From a checkpoint of a small transformer trained on Wikipedia: vocabulary 1741.
Each number is 50 + 15 x the weight over its row's rms, rounded and kept within 0 to 99. Layers, rows and columns count from 0. The size before them is the row's rms in percent of the matrix's.

# layer 4 MLP down (transposed), 768x192, rms 0.138, rows 111-165, columns 0-63
104:39 73 49 59 33 52 27 47 67 33 62 47 29 76 38 24 74 61 65 41 64 49 51 49 29 46 80 40 29 70 39 35 50 50 38 49 49 44 70 33 51 48 52 49 47 86 61 42 56 62 49 38 19 61 40 42 51 51 22 44 54 41 39 47
107:44 42 78 31 50 39 55 32 74 89 66 59 46 49 53 40 51 50 40 62 37 31 34 58 31 37 56 53 43 37 57 38 44 78 14 49 17 23 41 47 77 76 58 68 48 33 65 58 40 46 60 51 43 41 39 61 58 34 37 57 38 39 73 58
094:41 55 46 44 62 11 23 55 45 70 25 50 29 50 62 51 37 43 30 67 23 61 67 69 48 43 48 42 58 75 18 51 46 42 20 55 58 40 38 55 65 54 48 83 52 33 45 71 27 51 63 44 59 54 47 49 70 72 67 23 69 53 69 42
083:30 66 65 42 46 23 39 28 51 25 59 76 37 51 43 46 48 54 59 49 25 37 27 61 49 38 60 62 59 46 45 51 31 34 62 46 52 60 59 57 67 28 45 64 57 43 45 38 53 37 64 43 54 46 41 41 64 46 55 57 62 57 35 59
093:36 62 44 60 56 73 53 55 33 18 73 36 67 52 52 46 60 42 44 43 76 67 61 34 33 88 41 11 41 92 46 45 34 51 37 35 48 61 39 52 19 50 44 44 47 49 71 41 40 33 54 70 55 48 32 62 49 71 34 41 38 55 57 62
105:41 61 31 52 58 43 57 30 66 49 42 44 28 33 51 37 11 46 16 61 45 58 58 51 53 32 37 51 46 56 76 35 46 25 46 34 49 72 31 55 35 69 61 38 67 69 51 51 55 81 52 30 58 59 56 54 48 54 57 32 74 42 47 65
108:73 55 67 51 67 25 42 39 27 57 34 46 04 53 59 50 72 47 69 61 46 51 48 53 36 48 42 71 42 59 42 51 45 46 50 63 52 99 56 60 77 17 56 73 32 36 48 72 39 37 68 51 61 45 46 33 52 61 24 75 61 35 47 78
093:44 38 61 55 59 43 62 80 51 45 13 39 44 46 81 58 46 53 40 71 51 65 50 79 80 58 48 73 41 68 80 55 70 24 57 47 59 42 14 51 44 43 47 51 65 42 69 60 37 45 57 53 50 40 31 53 33 45 16 22 73 37 86 36
098:23 50 52 93 27 39 51 50 29 64 67 42 53 42 47 46 48 39 57 43 76 42 50 49 39 48 32 50 65 70 67 60 83 23 54 73 32 52 49 48 67 44 34 64 40 54 70 66 04 26 66 60 63 62 22 27 65 49 40 23 57 35 56 54
096:71 33 55 52 39 37 32 63 45 56 59 12 54 44 53 50 48 30 53 41 65 24 82 61 57 64 46 43 53 44 50 43 73 51 48 50 51 55 34 65 50 46 56 37 81 35 59 55 45 59 60 39 47 54 55 50 61 26 58 99 33 34 71 42
101:62 48 62 56 21 44 56 45 58 36 36 50 49 27 48 45 33 21 27 56 47 30 50 38 30 44 39 79 94 63 42 53 39 33 49 58 60 60 35 52 58 49 61 45 39 55 66 72 45 41 53 64 44 55 52 63 57 55 57 33 39 69 53 70
121:55 52 46 23 40 42 71 40 53 63 41 27 49 48 72 51 53 44 70 70 58 40 67 53 56 71 34 67 60 57 57 25 44 23 35 60 61 55 69 16 23 49 53 09 40 40 66 60 55 54 42 52 27 50 67 45 22 51 47 13 38 70 27 64
122:53 61 42 75 58 65 44 65 50 70 39 44 55 50 37 51 35 67 56 47 38 26 57 26 61 80 39 55 49 37 36 41 37 60 64 33 28 40 27 49 84 51 59 36 50 62 40 43 44 37 64 44 69 61 52 60 63 52 72 65 49 28 71 55
102:63 51 47 44 65 67 46 50 20 34 66 41 34 39 56 66 04 42 56 48 54 47 54 42 27 34 55 62 53 49 41 46 57 48 53 52 46 57 33 63 52 47 44 51 47 50 30 43 54 44 53 52 46 68 38 37 78 82 41 69 60 56 49 71
097:40 54 43 77 51 36 61 58 29 72 50 42 60 63 68 52 37 66 49 53 36 45 88 69 48 30 45 43 64 41 57 47 46 75 30 22 75 50 26 52 40 62 38 70 46 38 56 36 56 33 35 56 68 54 54 43 42 73 39 48 65 56 56 72
090:51 50 37 83 62 66 45 38 26 36 47 46 59 36 69 58 36 48 37 56 46 62 56 52 75 48 68 31 44 30 53 38 28 57 57 65 58 40 38 46 36 32 27 44 16 51 81 44 23 34 36 72 46 60 40 48 51 53 43 66 87 41 42 43
105:50 58 49 11 60 33 43 33 48 28 69 46 44 53 52 32 81 44 31 50 49 36 44 24 21 43 63 62 76 56 52 75 50 65 34 42 55 37 30 75 86 63 61 52 52 47 64 34 54 66 39 41 23 41 60 28 35 58 55 56 51 74 80 60
108:42 45 44 64 87 46 63 40 34 54 42 16 55 57 51 46 63 43 71 64 26 76 58 63 56 74 24 63 66 55 66 61 57 45 31 58 55 51 19 60 74 56 53 52 27 48 62 43 21 45 57 52 39 64 50 41 71 53 71 63 21 48 48 61
103:54 55 37 41 59 33 47 70 54 30 44 40 55 26 70 68 83 58 26 48 33 34 36 27 50 47 38 35 48 65 73 70 62 24 65 56 17 40 84 50 44 61 61 63 66 43 77 61 34 16 71 50 54 40 42 55 25 50 53 55 33 61 56 45
101:50 68 64 28 43 50 31 53 72 65 24 31 64 79 46 60 63 22 53 46 39 69 42 75 29 56 36 56 51 27 40 27 38 44 59 63 68 75 51 27 47 63 45 54 42 61 49 52 55 51 28 58 42 30 40 30 45 37 67 63 66 57 47 66
089:54 47 47 49 43 54 37 78 39 63 58 58 63 66 40 45 25 62 46 54 38 49 33 31 42 34 57 57 65 52 53 59 60 38 69 55 33 38 44 50 40 40 68 62 50 84 36 22 63 53 37 60 63 58 23 55 76 62 56 61 60 35 40 52
103:35 62 58 33 59 60 30 35 54 31 48 64 37 44 56 49 32 52 58 62 55 50 57 39 60 57 50 58 50 63 74 47 45 61 73 38 59 43 51 81 61 35 37 56 84 63 44 65 51 32 55 67 63 52 65 50 42 49 39 40 50 62 49 27
097:48 53 39 46 26 79 48 30 50 47 23 45 49 67 62 78 42 79 33 53 58 47 48 52 50 44 41 83 45 67 26 54 37 17 55 69 39 40 63 69 57 09 57 65 64 53 67 36 51 64 55 48 40 53 66 54 67 42 39 71 26 52 46 53
109:33 42 42 50 69 59 54 35 56 55 43 44 54 42 81 43 55 37 40 40 41 64 61 56 39 59 55 43 63 43 41 24 14 72 42 88 64 52 38 49 47 50 69 76 52 57 44 48 68 69 40 35 41 41 57 38 36 56 57 50 63 35 44 53
095:61 27 62 57 52 58 45 47 12 88 66 38 68 54 57 63 52 64 34 65 49 55 61 59 40 46 46 84 46 32 67 42 53 46 26 46 62 65 53 63 75 45 70 44 58 63 56 41 44 45 76 47 39 63 42 43 49 51 29 27 34 74 45 82
093:50 63 42 40 56 34 38 60 89 30 50 55 68 46 56 35 57 39 29 74 47 71 28 46 19 48 66 60 28 76 64 38 50 48 59 57 40 37 49 21 59 47 67 27 14 62 77 85 65 70 66 48 38 65 62 52 43 51 64 43 39 56 22 64
100:24 37 47 15 41 33 57 68 45 42 51 34 74 37 37 44 59 55 31 79 35 26 67 15 52 55 43 43 48 57 49 55 55 55 52 45 46 69 36 59 50 55 43 56 59 59 49 74 33 27 40 74 43 66 39 21 89 38 44 34 44 53 21 65
091:30 38 31 38 47 48 64 68 67 50 36 55 58 37 43 43 50 33 17 39 60 21 61 68 50 55 49 02 42 50 44 53 58 34 51 25 57 33 20 37 60 41 61 45 43 75 36 54 45 60 34 56 60 40 42 62 53 56 36 44 59 65 74 64
092:60 43 57 38 39 38 33 45 13 51 47 44 46 40 48 36 46 52 53 47 40 78 36 62 63 27 48 39 53 51 35 59 38 40 54 53 59 44 43 58 70 62 23 31 53 44 48 73 63 71 57 43 52 55 62 63 35 45 77 41 56 41 55 65
098:40 61 72 19 41 45 36 48 54 51 46 28 55 64 52 67 60 14 75 73 73 44 44 16 54 41 76 78 41 53 20 51 43 43 37 91 26 64 62 78 67 24 45 50 62 62 52 42 24 39 36 20 51 53 45 37 20 65 55 52 49 23 59 47
093:32 56 74 62 53 79 63 54 75 50 67 42 59 56 39 37 30 53 61 40 34 32 44 40 52 68 38 90 63 59 61 41 32 55 43 10 51 48 51 44 36 48 63 26 61 45 28 61 35 39 33 23 41 47 42 54 67 60 40 58 56 34 48 37
097:51 58 47 69 17 31 43 45 57 63 74 50 82 65 33 30 69 50 53 36 55 67 62 62 58 71 48 54 65 29 84 51 46 42 60 53 34 31 67 49 58 33 35 65 59 42 56 80 57 48 57 80 43 33 26 20 66 32 27 66 59 46 39 53
103:62 41 60 19 66 32 38 56 70 47 63 48 37 48 30 27 53 23 56 50 50 55 66 60 39 46 64 80 45 53 42 55 73 50 86 27 47 44 66 53 58 53 09 61 49 54 57 41 56 32 69 63 37 69 42 66 55 71 44 88 21 57 46 58
082:56 51 53 53 79 27 46 41 53 29 35 46 37 53 35 64 30 44 41 66 57 49 43 55 61 54 41 52 18 59 41 60 54 38 46 35 42 60 47 44 53 34 37 14 50 54 27 44 79 52 77 34 76 36 24 38 57 83 43 55 38 72 59 61
097:44 37 74 65 47 42 36 73 60 44 86 33 48 46 46 56 58 33 49 59 27 28 60 44 50 63 50 63 33 45 72 59 40 34 48 28 57 57 70 28 41 53 50 61 50 44 40 37 34 14 65 53 63 58 44 83 70 63 44 52 53 52 42 53
102:48 53 47 48 74 46 47 57 58 46 46 67 26 62 68 62 54 58 36 47 16 29 51 69 25 63 59 55 46 51 48 43 46 56 15 08 25 47 48 68 55 31 61 45 79 40 61 68 56 49 39 43 48 99 53 62 26 36 69 34 30 63 73 64
091:55 44 43 52 46 50 38 64 44 38 37 62 73 45 45 56 60 60 38 44 38 70 60 41 37 68 77 65 56 45 28 37 53 50 59 38 47 88 67 46 45 53 56 47 92 44 27 69 52 42 33 40 56 57 50 31 48 54 32 47 41 39 54 38
112:51 40 70 59 43 49 46 36 58 69 12 39 51 45 55 15 73 39 59 54 42 64 67 72 50 65 62 75 52 60 33 46 76 57 39 49 28 59 79 31 26 40 64 57 49 39 59 30 42 48 98 49 44 67 52 48 69 29 36 48 44 46 43 50
094:41 33 44 43 39 58 45 57 54 26 70 67 71 57 70 58 59 40 70 71 79 44 51 65 59 45 23 35 38 78 66 33 46 32 52 45 50 66 38 69 50 40 45 54 65 36 44 55 31 48 43 47 43 45 31 69 55 31 58 69 25 41 18 49
109:31 41 63 38 39 65 69 41 84 70 26 43 60 50 62 27 33 34 56 36 47 42 44 30 42 41 45 74 49 42 61 33 55 50 37 66 53 46 10 27 30 69 48 22 51 64 36 58 31 65 35 52 37 43 53 51 70 58 52 55 64 25 53 43
104:46 51 45 56 56 28 56 51 70 32 57 66 43 49 55 41 73 63 54 50 31 56 31 36 47 23 47 41 39 53 50 52 33 51 52 35 15 50 74 97 55 56 48 62 64 69 46 60 58 34 53 80 59 93 46 31 52 51 66 73 41 36 67 49
097:41 65 48 55 48 63 29 43 53 51 50 80 42 65 23 57 50 39 55 62 66 25 26 82 29 58 00 26 53 57 45 92 66 60 25 25 51 60 67 63 62 59 37 80 49 35 52 56 39 40 68 76 73 57 38 44 44 65 55 48 43 58 53 39
096:20 43 59 37 52 41 72 71 38 46 53 26 58 24 45 54 54 58 36 51 69 28 51 80 27 64 18 39 48 52 74 52 46 18 32 68 29 73 65 55 26 46 37 78 64 28 44 41 51 31 39 66 49 59 47 60 39 37 69 36 46 59 32 46
109:49 55 13 43 62 48 60 49 44 37 65 24 62 47 56 36 55 48 58 71 54 41 47 49 70 51 52 34 54 60 57 50 55 90 45 42 40 40 46 35 48 55 39 33 64 42 06 56 84 23 30 54 38 80 63 87 69 73 38 77 55 31 48 45
096:58 52 63 39 57 56 14 53 48 43 53 61 52 44 58 66 53 44 30 75 73 26 62 25 31 35 39 49 54 66 35 61 54 41 71 69 22 43 38 47 43 41 51 38 56 58 42 35 72 65 42 36 21 64 64 50 54 53 66 47 64 73 54 59
098:63 63 61 66 56 32 01 38 43 38 89 25 35 54 41 44 58 41 79 69 65 28 41 43 23 72 63 47 53 38 52 50 63 48 59 44 65 32 25 26 44 46 43 37 45 56 71 74 37 49 57 47 62 52 85 72 32 49 46 77 53 30 49 67
112:61 49 60 78 31 56 45 47 37 44 56 51 67 44 47 58 38 39 55 51 25 39 39 21 39 51 49 40 25 87 55 52 67 38 55 68 39 60 19 80 42 07 75 41 55 32 65 25 51 42 34 71 37 38 46 57 59 49 57 26 48 66 47 48
108:52 67 72 42 43 39 48 47 50 57 56 36 67 47 50 65 15 48 74 64 41 47 51 46 24 48 39 21 43 25 61 53 40 53 59 43 73 43 46 57 56 53 39 54 51 72 60 31 56 64 63 72 57 41 47 24 80 60 56 37 49 56 40 40
095:34 65 50 44 50 33 41 49 51 63 44 47 77 23 32 31 74 56 51 66 47 54 07 56 71 54 73 56 16 49 73 32 31 48 41 90 34 65 35 31 40 50 46 73 71 72 38 50 56 53 51 42 62 42 49 63 59 37 48 66 58 28 51 53
090:44 35 50 66 69 22 73 55 76 61 45 72 30 65 43 52 59 59 53 45 38 47 47 39 48 80 43 47 48 47 49 52 56 41 64 48 35 22 47 82 07 45 35 50 48 37 48 29 68 27 56 59 65 33 61 49 67 44 64 40 46 33 60 11
098:56 48 23 43 47 33 35 45 61 36 42 68 55 44 69 60 53 65 50 46 48 46 50 58 24 48 45 62 80 48 61 41 30 31 53 53 54 51 50 52 52 48 65 57 58 37 55 58 39 50 41 28 62 78 49 73 62 56 36 40 45 81 46 20
102:60 25 77 65 58 68 50 52 40 31 31 41 43 27 47 32 61 43 32 73 56 36 44 56 33 65 37 22 69 72 42 43 48 71 57 44 48 49 45 38 59 51 63 59 57 46 56 59 61 25 40 29 34 46 49 43 37 59 59 69 47 79 33 59
092:44 32 55 24 47 68 41 66 49 19 60 66 52 64 60 48 51 59 56 38 67 60 47 73 44 47 59 59 39 63 40 39 35 50 63 49 55 44 54 34 51 42 38 15 41 82 27 52 44 77 66 62 63 67 53 43 46 43 51 39 28 54 35 85
114:42 65 60 62 83 44 34 30 53 49 39 54 54 28 67 31 26 52 09 39 65 41 54 47 43 53 66 41 74 52 60 57 31 81 48 46 34 87 43 62 63 60 40 20 60 62 71 52 55 20 26 52 47 61 58 72 45 44 62 27 83 61 34 60
099:52 54 59 60 61 69 56 50 64 35 41 61 55 73 22 21 34 33 61 20 49 44 60 27 49 47 58 62 67 36 58 42 58 33 40 68 69 33 92 63 38 50 44 37 49 16 55 56 62 54 50 43 63 50 29 46 17 67 45 26 38 48 57 36
# layer 4 MLP up, 768x192, rms 0.182, rows 112-165, columns 0-63
100:59 37 47 75 67 50 50 57 60 59 33 47 30 54 36 31 45 43 29 26 35 77 82 25 35 48 74 69 47 43 61 25 72 62 35 37 65 55 47 66 60 40 34 49 50 58 28 50 57 74 59 63 54 39 60 63 36 18 41 62 34 61 49 52
093:57 34 51 45 35 74 63 29 33 28 70 23 50 54 50 47 43 77 45 46 75 81 52 57 39 36 29 54 51 37 65 42 68 60 23 49 65 61 61 32 27 46 46 19 45 46 51 40 69 40 36 77 41 38 26 57 54 44 18 46 35 51 54 45
094:30 68 41 47 78 52 47 26 54 40 56 31 77 42 34 20 44 47 81 45 35 23 45 42 53 71 81 55 54 58 71 67 43 42 59 46 50 40 42 61 62 49 60 42 50 60 59 57 58 40 42 67 67 42 59 60 43 22 50 55 65 38 79 58
093:59 62 43 39 38 43 56 52 67 62 39 49 52 64 39 22 42 55 70 47 46 56 79 38 51 43 43 45 35 70 57 53 65 32 56 62 61 32 50 63 17 80 41 55 51 46 26 36 55 63 46 67 70 66 73 61 67 58 77 45 35 38 44 55
105:32 62 64 50 50 62 66 59 43 32 57 58 57 22 36 53 75 47 14 56 61 41 44 49 42 49 56 50 39 22 56 46 29 82 53 38 52 38 24 48 63 59 44 52 44 72 68 54 45 46 37 40 42 25 49 68 57 36 71 39 67 80 57 63
106:37 59 58 55 60 48 26 37 16 71 57 42 58 44 54 84 72 42 59 57 40 55 58 40 52 31 62 45 65 44 32 29 53 38 60 59 38 53 41 34 55 62 52 44 55 37 35 37 28 56 38 05 33 71 43 61 41 49 80 69 57 54 61 66
092:64 51 62 44 31 33 39 39 68 22 54 32 65 74 34 47 36 36 52 57 64 62 50 57 34 51 47 33 54 45 34 57 44 11 51 56 54 27 66 52 77 56 37 46 46 63 53 51 55 41 36 74 50 45 52 86 43 43 58 47 79 60 45 34
095:59 45 39 48 83 66 46 55 64 40 67 69 39 42 53 40 50 75 90 41 40 46 44 73 68 69 59 58 30 27 51 41 42 81 35 43 53 33 73 37 52 38 46 55 26 27 37 36 91 54 70 37 41 73 39 68 57 46 58 44 40 40 60 73
099:38 73 69 55 26 51 43 05 30 68 48 56 45 71 53 49 35 55 48 34 29 58 43 48 56 30 56 50 36 47 56 70 43 46 20 44 52 60 63 59 51 42 37 59 39 48 54 52 54 65 54 49 80 52 55 45 64 42 81 30 51 56 53 42
103:20 62 57 55 37 76 64 43 64 55 65 25 49 53 71 69 34 59 53 67 76 62 48 57 57 74 68 32 31 00 41 45 71 65 62 50 51 32 49 44 46 54 47 38 50 44 44 53 45 39 49 73 10 77 66 79 65 51 70 90 35 69 50 41
111:66 37 57 15 61 38 32 68 39 60 22 54 32 35 50 70 54 42 45 33 38 44 42 25 27 87 40 45 22 53 60 44 68 35 53 40 48 46 59 45 63 31 59 72 65 75 46 54 64 47 73 21 54 52 37 38 52 46 32 77 46 59 56 51
107:52 55 55 67 61 55 21 67 34 68 29 54 52 39 46 46 39 33 38 79 56 37 41 34 29 34 46 40 58 64 82 37 81 57 63 32 42 58 42 44 51 52 51 55 23 49 53 69 37 29 63 59 34 65 65 63 12 63 47 55 51 52 80 59
108:55 74 51 65 61 39 63 44 40 35 50 72 30 68 30 59 34 63 29 69 59 34 35 33 52 44 55 64 68 73 19 57 35 41 36 46 63 35 48 55 37 55 54 48 59 63 32 44 40 47 49 56 45 35 60 43 43 31 62 36 50 67 39 41
094:49 51 47 64 49 51 46 41 63 51 38 49 23 23 66 53 43 67 71 47 38 64 56 36 42 55 41 50 57 98 29 33 62 78 34 43 64 45 58 38 47 21 49 49 70 51 32 60 69 45 30 18 44 91 79 54 65 63 62 60 21 36 33 61
094:00 42 53 43 20 37 40 50 46 34 68 67 60 20 48 51 53 54 46 74 36 43 38 31 57 21 44 40 67 48 59 74 47 48 39 47 34 45 71 67 60 40 71 22 48 73 53 69 57 71 43 53 50 47 58 61 49 35 59 24 54 78 34 53
106:59 54 47 46 43 44 61 53 71 64 55 33 72 45 37 62 24 29 58 11 60 39 47 75 68 31 18 60 49 54 56 49 62 43 22 60 45 28 58 51 56 61 65 46 47 35 53 76 61 43 20 52 48 35 46 71 62 44 61 49 29 62 66 54
104:51 68 72 60 19 54 50 48 66 56 48 51 33 37 43 71 51 58 61 70 79 53 55 41 27 12 55 48 71 68 53 64 48 57 38 55 54 59 40 52 35 60 88 35 49 54 40 68 65 49 78 76 24 52 55 60 70 51 36 50 51 63 44 53
099:80 59 69 38 31 58 48 67 44 53 78 41 36 51 59 20 34 63 82 31 58 73 27 62 48 55 66 53 59 40 34 48 64 67 34 72 43 38 38 60 28 58 66 57 53 63 26 53 44 41 25 69 60 60 44 61 54 32 78 62 67 42 46 36
104:41 37 51 35 58 57 62 99 49 68 22 59 70 76 66 46 74 34 50 67 58 71 50 60 26 68 32 71 18 51 52 45 39 53 52 53 34 59 59 57 43 46 24 53 56 27 63 47 34 55 53 48 29 11 52 40 80 54 67 54 44 61 69 36
081:68 59 16 56 75 37 51 60 54 26 38 13 75 46 66 63 70 30 49 31 61 50 64 59 60 50 39 36 21 48 45 26 51 47 28 47 39 83 57 55 69 50 68 47 46 33 61 30 50 45 49 41 56 60 78 50 16 56 48 54 53 61 24 44
099:30 34 73 41 87 79 63 65 80 48 45 40 34 42 63 54 32 28 48 57 20 41 54 48 32 45 65 56 27 54 55 43 60 60 48 41 52 75 30 55 39 84 60 60 56 42 47 63 39 60 68 34 27 47 42 56 39 41 48 49 52 53 34 58
105:68 82 69 48 71 43 60 73 50 67 43 36 45 50 48 52 25 37 52 50 61 40 44 42 42 64 32 63 25 31 33 14 57 52 49 39 41 52 43 68 53 17 52 18 69 80 78 72 42 74 32 57 28 66 62 68 37 60 69 69 59 64 28 58
104:43 61 65 56 49 57 45 70 39 26 74 50 42 47 56 70 24 57 46 60 33 60 47 45 30 52 70 65 22 40 31 17 56 53 59 86 66 65 56 41 22 32 62 33 60 53 59 60 47 11 35 23 33 50 48 44 70 44 61 64 48 31 42 32
098:37 36 56 42 48 51 35 43 62 42 64 45 73 54 60 42 59 53 56 56 73 68 62 38 47 37 47 39 22 51 49 32 63 74 46 35 56 19 51 56 49 47 52 51 48 47 51 70 62 68 24 49 54 43 56 76 56 34 65 62 63 55 28 53
097:44 54 75 56 66 54 67 47 69 70 51 55 53 56 64 37 54 60 60 27 24 40 48 37 55 52 72 60 45 46 68 71 59 38 55 46 50 60 57 74 62 69 28 64 42 83 37 37 36 52 73 38 28 47 33 59 37 51 43 64 70 58 56 36
103:54 51 67 80 58 59 45 47 69 20 39 32 64 25 55 72 79 70 59 62 65 45 51 55 62 25 72 65 57 50 27 41 73 33 58 38 68 53 49 58 36 51 62 60 39 53 38 62 61 52 36 35 55 42 49 58 59 55 40 55 75 68 31 78
099:65 59 64 23 23 51 43 37 49 63 54 41 39 64 48 58 43 48 53 47 41 50 45 58 47 33 28 56 67 45 54 49 50 84 24 50 67 62 54 53 39 47 49 66 72 14 54 67 57 59 53 46 55 39 65 28 55 33 46 16 77 38 48 46
091:51 45 58 47 49 63 47 31 45 19 38 60 59 59 55 77 37 19 54 84 55 56 58 30 42 37 41 59 33 51 55 70 59 42 69 39 56 50 59 33 54 55 74 52 59 58 32 52 51 36 84 55 64 11 48 26 44 48 77 54 47 59 59 36
101:47 65 53 61 45 61 57 57 45 95 58 39 35 69 45 44 44 57 51 36 39 31 47 68 50 59 59 57 50 29 50 30 42 15 44 49 26 43 50 43 66 84 52 42 24 24 46 56 53 37 50 78 37 72 23 45 77 51 47 30 55 61 51 41
098:52 43 55 69 47 41 31 54 36 15 43 50 46 20 52 23 61 51 29 74 43 67 64 59 50 33 62 46 47 60 30 57 63 34 32 54 51 57 56 47 64 57 76 52 18 50 68 57 45 66 40 59 39 33 65 55 38 61 47 63 62 43 43 62
102:43 54 66 41 73 49 49 54 29 53 33 68 47 56 59 54 51 53 35 58 47 04 42 46 63 34 73 32 43 56 46 31 47 53 36 42 18 51 58 55 34 39 36 51 62 56 52 30 30 51 50 51 41 76 25 60 18 46 37 04 59 48 24 26
109:55 49 49 48 15 55 48 84 56 66 46 56 47 66 65 46 46 42 64 50 49 39 29 58 64 87 35 62 71 55 56 50 51 55 61 61 43 47 35 57 59 51 54 47 33 30 45 81 71 57 34 40 18 42 49 63 39 56 45 34 52 53 46 53
098:44 61 53 37 50 61 52 57 25 68 61 57 51 71 66 77 34 47 63 64 22 43 37 49 25 34 70 60 74 38 73 33 56 52 49 40 49 54 37 61 42 64 55 87 55 29 40 61 45 65 40 63 72 54 81 49 42 25 36 44 50 43 72 40
098:51 30 42 69 76 54 42 52 53 35 39 20 34 47 75 26 66 38 31 60 37 60 80 42 28 58 72 37 46 76 35 59 51 46 36 52 48 55 41 49 43 37 19 59 41 57 34 40 73 63 35 80 38 53 52 78 74 15 42 48 25 62 53 43
097:54 50 43 34 30 60 36 24 33 49 71 37 50 35 51 41 33 56 49 60 68 51 64 62 59 22 53 35 68 52 37 70 26 61 51 66 60 67 51 35 31 60 28 39 35 40 54 49 61 74 45 82 61 20 38 59 38 46 52 36 77 58 43 65
084:35 60 69 41 36 67 77 40 54 71 66 26 47 13 44 31 21 44 50 51 68 35 66 53 50 36 50 27 53 88 70 28 55 69 30 48 37 23 33 65 44 56 46 47 05 64 42 48 36 57 71 46 45 37 33 55 39 42 69 59 76 31 45 86
106:61 62 13 35 48 58 28 52 53 49 38 33 42 61 65 43 84 31 54 67 59 42 36 59 37 60 51 60 65 43 59 65 38 55 63 45 65 42 50 46 62 46 82 37 69 67 46 51 48 65 48 38 30 65 54 77 28 37 59 59 39 46 38 65
102:36 65 61 59 56 43 43 25 44 34 30 45 37 43 81 26 85 49 35 26 44 25 87 40 51 66 41 48 88 37 70 18 36 36 54 56 51 29 31 40 36 48 20 65 35 34 41 37 51 73 37 77 72 45 84 54 44 67 51 61 48 54 53 57
105:26 36 42 39 12 57 39 34 42 50 29 43 38 68 34 79 40 60 30 40 59 85 67 51 64 54 51 34 50 43 67 49 66 47 51 69 45 52 51 72 53 62 78 69 59 64 44 47 61 45 61 52 56 48 58 65 41 59 70 41 66 63 41 40
101:65 52 52 28 52 58 28 43 35 59 61 60 64 63 75 62 06 55 42 74 49 67 46 63 59 60 67 65 75 56 30 35 43 54 45 53 42 51 41 31 17 59 25 25 50 34 64 48 53 59 74 65 42 51 63 62 36 42 53 48 33 42 36 53
103:54 46 77 44 66 49 60 55 40 81 71 32 41 33 63 09 55 56 51 49 61 67 63 37 41 51 54 49 63 60 54 43 61 37 55 45 64 17 67 12 29 49 77 41 59 70 59 54 52 49 36 35 42 30 50 86 41 52 59 29 47 59 37 43
096:31 47 34 49 39 46 62 48 45 54 53 45 72 63 49 38 71 48 65 65 57 71 46 28 77 69 90 53 53 31 34 11 51 46 42 57 31 37 61 62 60 30 57 58 31 61 30 41 42 70 74 39 64 59 34 65 48 46 43 71 38 43 77 49
110:51 21 37 35 61 25 31 61 65 60 62 49 44 29 36 56 84 23 56 57 32 59 57 54 58 71 29 27 58 60 44 21 56 53 57 31 45 43 37 75 16 17 40 46 36 31 52 53 54 40 63 80 39 50 53 55 46 73 16 62 48 53 42 66
106:41 54 66 33 62 59 51 33 30 48 52 57 22 39 10 54 07 15 41 67 41 62 63 67 46 34 66 36 60 58 58 34 13 39 39 49 70 43 53 44 53 58 39 20 47 57 41 69 44 38 52 32 58 71 58 46 27 54 59 73 68 54 32 63
083:47 30 55 50 60 58 54 91 49 67 59 81 42 37 52 51 37 67 41 49 50 69 61 67 67 45 24 57 57 61 46 41 36 50 50 47 73 42 27 71 44 45 42 45 56 40 42 53 44 38 49 47 69 43 30 34 50 22 41 54 99 56 47 71
094:60 29 64 73 31 44 74 57 32 57 74 27 45 37 68 66 56 43 32 43 48 59 34 67 65 58 43 39 37 53 36 59 43 51 49 42 43 35 17 51 59 52 80 43 68 47 45 31 38 46 41 66 35 59 39 40 49 25 45 41 53 72 62 77
106:44 63 21 62 49 39 66 56 52 82 73 40 85 43 54 36 50 44 31 57 32 05 69 53 36 20 57 32 57 65 79 45 37 55 58 59 50 22 27 61 41 55 54 74 41 36 44 42 45 47 52 31 55 58 50 81 23 71 84 42 62 41 64 44
095:68 49 65 77 54 50 48 34 23 39 59 62 57 27 48 59 46 58 75 57 60 44 53 57 36 57 36 21 62 52 45 56 37 56 71 34 37 14 18 75 31 39 54 75 13 53 62 53 48 41 66 56 48 31 51 42 26 51 81 52 56 59 70 70
098:45 55 37 52 46 51 22 53 38 51 58 53 46 56 56 46 35 26 44 46 80 71 39 76 44 31 65 66 76 59 62 69 32 28 55 38 52 70 40 30 48 43 62 45 56 58 50 57 43 61 31 42 42 63 89 63 56 27 47 48 72 67 47 69
098:31 71 83 22 23 76 47 51 30 45 61 56 89 73 44 48 46 40 55 39 46 34 46 48 69 62 60 36 63 74 51 62 60 47 19 45 34 70 76 79 61 59 52 50 33 41 48 65 56 36 71 52 50 38 47 39 50 32 53 55 55 54 31 50
103:63 48 56 18 76 33 39 27 42 56 50 59 65 47 49 26 20 13 42 57 56 29 55 27 50 45 50 59 69 67 58 65 38 45 29 42 37 36 57 36 52 43 88 38 48 80 48 48 71 76 53 24 74 22 39 67 57 60 58 77 59 52 37 57
090:63 75 76 66 58 44 39 49 48 61 41 44 24 46 48 30 59 63 39 37 39 74 31 42 53 50 56 39 42 53 48 60 70 38 23 54 54 50 23 52 26 48 39 43 48 52 47 49 21 32 45 51 42 44 77 60 49 81 81 36 58 40 30 38
113:54 49 63 37 65 66 37 49 25 45 61 52 41 40 58 37 25 59 38 84 43 32 53 46 30 49 33 48 54 60 53 56 35 62 44 44 56 54 66 35 44 71 42 49 22 66 55 55 54 23 62 84 56 42 61 64 42 56 62 30 83 75 28 65
100:54 41 63 46 48 41 33 52 75 70 46 40 61 25 51 70 45 52 73 71 59 62 49 68 76 63 14 44 30 62 60 20 31 47 53 36 55 33 31 35 46 68 51 47 38 47 67 56 41 51 36 58 52 52 55 65 43 64 52 76 46 43 38 51